config = dict(
    n_layer=9,
    n_head=8,
    d_mlp=1024,
    vocab_size=512,
    positions='rope',
    qk_norm=False,
    tie_embeddings=False,
    extras=['some layers without positions', 'some layers without attention', 'local attention windows', 'shifted keys', 'capped logits'],
    init_std_o=0.0113,
    optimizer='muon_variant',
    lr_mult_o=0.798,
    lr_mult_down=2.0,
    lr_head=0.00456,
    schedule='wsd',
    decay_fraction=0.871,
)
Each number is 128 + 32 x the weight over its row's rms, rounded and kept within 0 to 255. Layers, rows and columns count from 0. Numbers have three digits each. The size before them is the row's rms in percent of the matrix's.

# o: layer 2 attention output (transposed), 256x256, rms 0.0816, rows 32-63, columns 128-191
# v: layer 2 attention value, 256x256, rms 0.109, rows 33-63, columns 128-191
# q: layer 2 attention query, 256x256, rms 0.102, rows 64-78, columns 128-191
# k: layer 2 attention key, 256x256, rms 0.106, rows 64-78, columns 128-191
o32 102:141134114118142117115155094176118159115155174135113110132122100143138121115144145095106168168132107153115161180077133077104141114150104169152165112133132060128148099120064139092141115099191115
v33 105:118120124089160130107099093157102114141092139117151150123051184104152115161122163146161112069109142126118104123135178120123186144145108118169174140071171118196149076109135167144125100061171168
o33 097:109099077081079157121130141148185154084162150116115151162147105131151105123125118134096044141113115073143195137112097094169107129119139129127177131137078061067127137132106161142146098106126135
v34 105:203147115113116127099130121152150089141127141112139138139121118138097138165111139115140104127161156195117081140179107119109166084116122077110127104124172154151113113150139141065161018169091098
o34 096:192113076153100181091125127151115167155118185127076158105079120100098144128177177108129134144106175069163137101156095171112122112181106155156088131136159110151054074110155107168111174072121156
v35 112:089076139123129103084163178101082151117114160204175127066189146176122111169096120113122188176120136140108119114148158174086106142175109121112129125039077148158131119102144098101172119124142163
o35 103:071146094093110135147120091151128115165119156176097140120113101164157114105122098101081129061108112116124133113107120141180171118091108133125099202191136139202116145153093153132099148198096096
v36 104:098117128115136095141111108116155093151163081092113154147133166112106121146135183125106105137103122179163102098146099104111154090176135157129065116173178173113125144150150187129085162150076174
o36 101:092102088143147111075081165113202118060113143166155130149123096100106131131090174150114145154108194091180109079122158176107099136152108118137139178083140088208137171158128123119111103121076130
v37 109:098071138087081110091156143141100156181191199128161143169130120121090153101186125128113101089093159080089124097146128102102115128080184140171138147154143164108095105168138125120218122170128091
o37 104:147184116086109100120156138119141106120147183154096080138112172103162129166099187164153144151112120149167105165191137119110116116173093191157161147147120130143148149136185158148166147148113128
v38 106:104092128142121150189135119140120139130056124207105126090112104105093111109132102161132112106138135096060106090093132083098168090207129167094136083126114165095093144091069121143125106066147110
o38 095:146088130110142138079174154085153170128172151090111149138115166137157121150095166083129108168051077099151076158097136146135104113188118053083105137150097115153055113085199129109154183149124081
v39 111:156073154173174112134103091140108128168152122119130130074098142168093075126144073130143153124169137145116178168125169105081146122146150083124137085123156105086157086160105140157130102033067112
o39 106:143110120167050114129130128139124142157038148155127142116187092105130106143077186155060119200143156152086147158139162151170175153127109110142097168174106082111134099108117119171167140143114184
v40 104:165117129143169107077180129085175126109120150158101123094095157116081117080162113117097127111151192136114104109141170122138099148073125133176133144160109156133116119142138126113116139137158139
o40 096:092067144123171142114177093147131190095029125148114121202101163065136138102126148121160144136121108093134151093143084151105089128117138131107099203139121079114114118113131096119123089101105153
v41 106:082097117142132119173149106123141141176109085093093194136150100109107144185071134149132094103114085151117149098117150093116112157081122076137018195126139086137103151126107079161138144174164084
o41 103:126163086119145107148073150166194111107136186094125087134170125137164126141149135129104131197146136121136125106076146152088107101202189144131126153127104104103065124095179160071145068160142149
v42 104:167133164071154153144141067106142104103100211095087154058137121160112085179120134005114121131131172120177156127164149074118149129107085142134129134087132134100079068137109121141140166110173167
o42 099:128105098120103126197097140049094140147090149148153112166123183077157136095141115154123131091159115118056131105067156107138125156096070148143131094122082156135167130108182150151150064176130125
v43 105:141117127096143121127152209134113144115158128154137112065127124120126130117149154113087200128127099111182145078172079126103128090105160117166131093193179146138121115154162095156122102099128130
o43 098:120148131148096090104171208181138154123084139101097122192152182127150086145167149142186141089104154063087150158140128133081120155155065136182160128057142142131102145160119093085117124152124140
v44 102:141088158125116111141103096144128168161147131133149155093111127092127139103169112134092055135146139123171155094130097172120099102111076148202118189147123115177131113127133154199087146153171118
o44 095:132137123075153130102173184127143103136122127131082091123118143139083119140104170212177161104127184144131144183127089126129089097197110178109163106133081095109157102171170132095104118092112140
v45 109:152129133138104119114138104130191085095109163153118134208084142072082116059098110202103166133087120171103113133133163107135143117130099136149141157122163093173135140141147093158122066091178111
o45 102:160105128135137109151168113108172136098131146133156083140169164092119094162125112124116104118124142103120096110157094080156165080096117196142154105095101157122101056141134125142093144127117070
v46 103:084179079113095128135152114149097108128094150077098131119147131094172154123109105112105094108096099114097203099114141131160144132138135096147137114192119124060110105105109177151211132133084178
o46 096:146113141100077102134098172106086155092130157125115067106120117177160169084118152097160152119122152131178145105093192086122067152124095149199123116131176107142082133170069160152115087118107125
v47 110:130170099120103127092119130130123158133125106147075144177152109202167162157094122120086129123176071120092106158110127094137159109138165128090164124090071081107179063117115171145175144131163170
o47 099:160172190110138122105148093094113106172080167165105125138190110085147121086157171143094111105090182125086168137123112076128147137078095107097090125119153153150105101106097114128140113092166117
v48 103:128187160156132126055075091076142138143137125129127124155122128115132141174079094138130141157104195109137140114133164190124141137146183132121156091162147131116124086101107165123150076079151141
o48 098:129139128129071092086116073081138098083134131162156109179083145139092171150158170070148126170132103103150117124054153138171139133179064073164093101162121104097139115147111141138112196157135132
v49 105:134123110155112103193129154109141142164099123158103123079116194140092053103187109142125203118070141092104111107116076102224120127126135102142124131139061163225116097171110151137100118154161072
o49 100:207127079163170121166106125115092120090083114138134114113106100091096087134097169145065111090068064110152155066129106126093140142091104149171066085186091113105182121058059158142103192115095155
v50 103:123083145095137096128172128149099133113163097101123127099137115161123064119041134137143156115162146140152152112148116118136157118098143130131185102140072145099102103206168126124138103132111186
o50 102:090106132179107165081168124147093197150088146112123173153159180093063116114117175130072141154141139121151137059117140167126204178150106146164113114111132112112103123113144139118044096128113086
v51 106:195175130091179079139158107083135139116144121086140149143131111106108113126122151111144085151117122129118111090149213115173116139167168145190109089163158117168142160176115168142163143156155124
o51 096:153093110149095142122166162093138116132120098159077111107143111101086072088034169155109077104097179129141136141102128142085110146111155132090122148108194138132124185139128166162075131074143083
v52 108:189126143141156118110119143132082096112173161082133134093165137103106146129144079096185156141149096134107183124126161162123123166169140137100063078066112089122115136150100109128134138111170124
o52 098:119165108132099154084121091174155109137151091143117131130136076161129047092097102123094151103171146162164117113110174138135082093127165129099146143160113127180155132134132022119153142123077110
v53 108:160071105170152068125115123109068146152188203169109132115091155086125178136152086154131188126173154090115082084122157097089148201147137073123189062087078164115089147118145202105150115174111124
o53 101:111106143081137180120096089092123125144089178140096185095142060168116119145156149161145117126136143145107196099180118108125106105175131139129185160099112121191117149127156157177179152062120118
v54 102:146040103162121155184114121124145082116108132139141120125079146171183173121165153201074142117099143108167176162155035146199116115155168181176114117148094128164113097167166131117126124133124140
o54 099:127089171080174079128143195147089105138087084164119128108095110119114138101175104108108120095111112137133074124091085070117117061101115131122099127107152115111134165088059174115128182131118127
v55 107:118112108185149095109143133099218131132067044059158113095139060135092088127157130159130152162146124110152116055133139097103129099160118173145076165077148091159114128148094157115117168115095086
o55 100:152158130139153125115093076105133135118162156108087108131067136089128102121178066084108093155076150150090089114129134187176124128145100098135136133169091141148115142088095154103065149149111196
v56 108:192133158137147113065148126152100162127131138095165159095153056162172086092154117132154137116084141100105176120152097127139134128159138121120130112108144130065106165095094064185122195145163166
o56 101:119133122066138125063111074164131152151112146205095136167047179127159135141095069156109120111123132159144120160082204107100168108126136124127127120184109125163152127159142136113095102147078152
v57 099:105135138083129130118140171022098124112158176104115114141153101138140156165148132153131108123104118156131110135130175139157172157120104124171123075075117182115137168111131150105134159172131078
o57 094:155127108160104081136099160123164150126188149135101109136182166094089139147145106169164121172121105056158100151122147142083076136101144137165094176110155087127105184146173132195147125161128152
v58 112:137161149107170162143141142078117186172141064132103127146124131104117087101157180148130123197152171081131130093174146110143146078151112142133179107095161098133157110129097179129139116117145166
o58 106:097066111144200151096175085176132139121092161106116110139083113122113151146092099092096099176143153134132137132120080101075145173132141126083141107176151142070143128135123121123113139182087133
v59 109:135134136075134148099140135132133148107122116129136038138149172073128170141150098171116168127129091149125131115108163087135091177142113136140175129151143093168126107090121102096202139038134129
o59 104:130168168244125176142110108181136159128086108133131184119130144190134183111118141158087054111176119142138154102115094178090054132100125136147133111142095121100095111176109097152130096111144128
v60 103:077097144083124148054191156149130119094118133098162114087137068171120140132157136095119144188084129120125146162142102131188114131158132115085148144152112105081095157131070097098138127155163124
o60 094:054097142139118055236120133106112194141162118182125114045099177158163074128084144063135149109172172102143093056060131146144065196061153108115077111126121151094172158135134113168181168134088094
v61 103:103121138176053094168153107142167092122083140119133177114122106120192170134091169062126163123144141176103136090188084119148172157171153134185159185111104155116140132159090150111118067118100148
o61 097:131107221127071159147158167129101127084128156158098164122109120074139127172089149093154093115109180160114102134105066114112122137064124141159083163084162153212182181143166104167107127149147134
v62 111:078122104192079121162124160099151157075154119092200150136188176175148180192144159147062138084133145110074124120144127082141126094132149028111042079111118129104100173130164151114159092122090076
o62 105:178109116085163159129107108071189113139160085157101134128181121170157103121196135115109118143107086087129140149095138192118189104124111126114138189130145116127172146130115105102114109154098148
v63 103:129122157082142083159081127105129152130150101143152143161120143192135137135115116152136096152214080086099128093176164088115133195157107102130109114170110151132191154119137168093176141158181130
o63 103:120128145123139173105054173120084150099083168105113148137172131124154160149172101065087047170133130119106136138138087077144128156119141130108123077093131137153170155128139135106159139118139185
q64 105:079147063077104121133122101127068106043156182132107157083103129108099099142137118113174127157183159130138094146154125187119124139133106125127110118163094100152133122170137119126183128127104093
k64 100:129073163231163183144184089137116198141122126101169056181130120145130149111171138112133125127102124103131140163116073122128202116155143126108092157090148101087155140147161142133101122089128145
q65 091:102122168102131157161117135114131159200067139103134090141090106140120076139146120133099171116143141081141121056102148118053177147059121140077141100123146138169081085124178097062120142127120166
k65 086:114132152114141092099189098125120156111145170123101192082127102120164131114104107193127142157178143122128120108174138077078154142120110110154152104115100162159120096165121084118150157119073152
q66 087:088147156101101163128133085083093137124133143135090135191099132146148123174145069132143150169174084099133107131166073175121106133100135134185106149127107118149079153107112119128213137100105118
k66 097:144097203130151088097076124188167158158149169106134167166135122171146083108128159176126111101073111154082088142052191136127119119119145063137083133108147111116119103079148145076133122179158160
q67 096:107063068118128157155122100100133073135190164129091154085137086138078117096149176068127099119159163161075114150181153097135108135137132082134149079111068136180070142109127155137131129185143113
k67 093:102152162109128158172118078070107160137090131175179158144114107153081173089159111119173185122157044086140170147197098126106204173172117161097159162061124096092132166140116132109094124074114154
q68 081:099138090179119097125176154103094073081147166100098133132176158114094092102079047083194157138188115113137184112136154121143096145145107177150152157141124127094150119083120130124190165160119140
k68 098:076128112154113137106114127172180139064118110095083155070155108151169188070126179164162081142158128190106099150116172171115097141156136138098127094147128167160168106084138157132095138196148195
q69 097:203128139182163095082079096137126125169143138152121063126159140165127087151134070153095112095135113105139169110098175152187113137150203149133071109099134110109171116105106131062079134120153095
k69 093:150176078096208122140093186125128062095073123180103130194124122096175148121108095096089153149193131128138174146181118139139110170133064142099186144100140158106126083125103135153137138075127087
q70 083:161133192113130149121119093149109040085173082161148096120108112117133125166097091113149124101169156135109159134145112086150127146103160102103101112146150120178097133207149054121096140102122131
k70 090:141182113118111138105148066117137130095139145150104196162115163072168116202124122118163157134175097203160087064107136158127139082119121096113135160106102148176158114146101151154164143098148148
q71 096:151111165160140117099168089097131141126117158159148073149160061091094073142111165169143140175077152193113226101130093122132169145073161083076059148144130115143164125124183142138119061075144123
k71 101:151129125124147131097177145155176052093122108152100140140104174156153124163179102066111095142092171064162161155149147084149117109152127180142109174133105150123072089050122160162128167113055125
q72 087:077134135201093071109156142061054114155212169085125090134164132120110126103135133135158152132160106111067128151164142116125124085149113161124098096149131122127070103141110117136149143146147120
k72 096:122124151114110120106037167125164181132102115116107097128074128120146160100100146154101148177086150077109089120110138163094118152158154133141141108110116129137142132146110111118155169111117133
q73 097:105103134110099098101117107139181171203191129156132119078118101098127106099112143084167045168060140116146154149180136148140148106227190080135102110138162112092148090139167149084082129119150116
k73 102:107147099164135152095096142162119105110119116098132113176161142163177148159091109157088131179158154084112121076142150127092118090100088131119153131125167174178169175098089114051123117158165118
q74 095:153159111152134110136085064118119137047136124151137132101116116125126146141147077122174165133198142094140179151189128132138066098158101128123142154191168119129151079141095161152107190125082192
k74 096:132149134095162119081124123110088140135115155113141097109132082093100106150083126058157115152104077130135096134155131126152120127174137149150163182099140121147182148134125155122128185178103082
q75 105:170168120142133045063147141157165105088088086075137162169113144155131125160112187139169119123081096112163144152192139153167123155184128215141140104140155138139114150109126149112112080122098148
k75 106:104150133089155199158120170091172105125170114186108171119133166088156101112112120056070200117177178118146144088117183156118158085186120077136142154156104151105111110126115099145068147114148112
q76 097:114119073120134127124136079130155141122105182134114118121110107050134145153156093114043113154125095139128127111141164197108198193112160131169087178110197128095133067083186143089140169161157140
k76 094:145182114066183080111109107131170130112162114163120151158151130081176101117049129166122141143075139111125108165123139113113057128160139169121109103053073129169168139182113118141113132206143144
q77 102:177143181100129141127107087160117137094162154153127124113132171155089074148100134191144111167172117106094126162183124136095107102121120121164109094116096116123112138152187107144184114122096140
k77 100:170150176150142102156151081063142181175120152117103098107139058094157118133222093112156164094135119108138091144116092116137142134148140137112131108126151081089136159136079103087130143113203095
q78 096:109165142165164119121114136106167122167151142191143150081140175099126113132091162102156127151116112179148119130168067196098135131201083163115130114186107147108173183097135113191110110113139064
k78 097:095137072112085142112087158118096109132162112064108148108123145140124138056173102159111142124092150112161155084116224106102098125120134077109120140147110094119109070177136097086078142129135167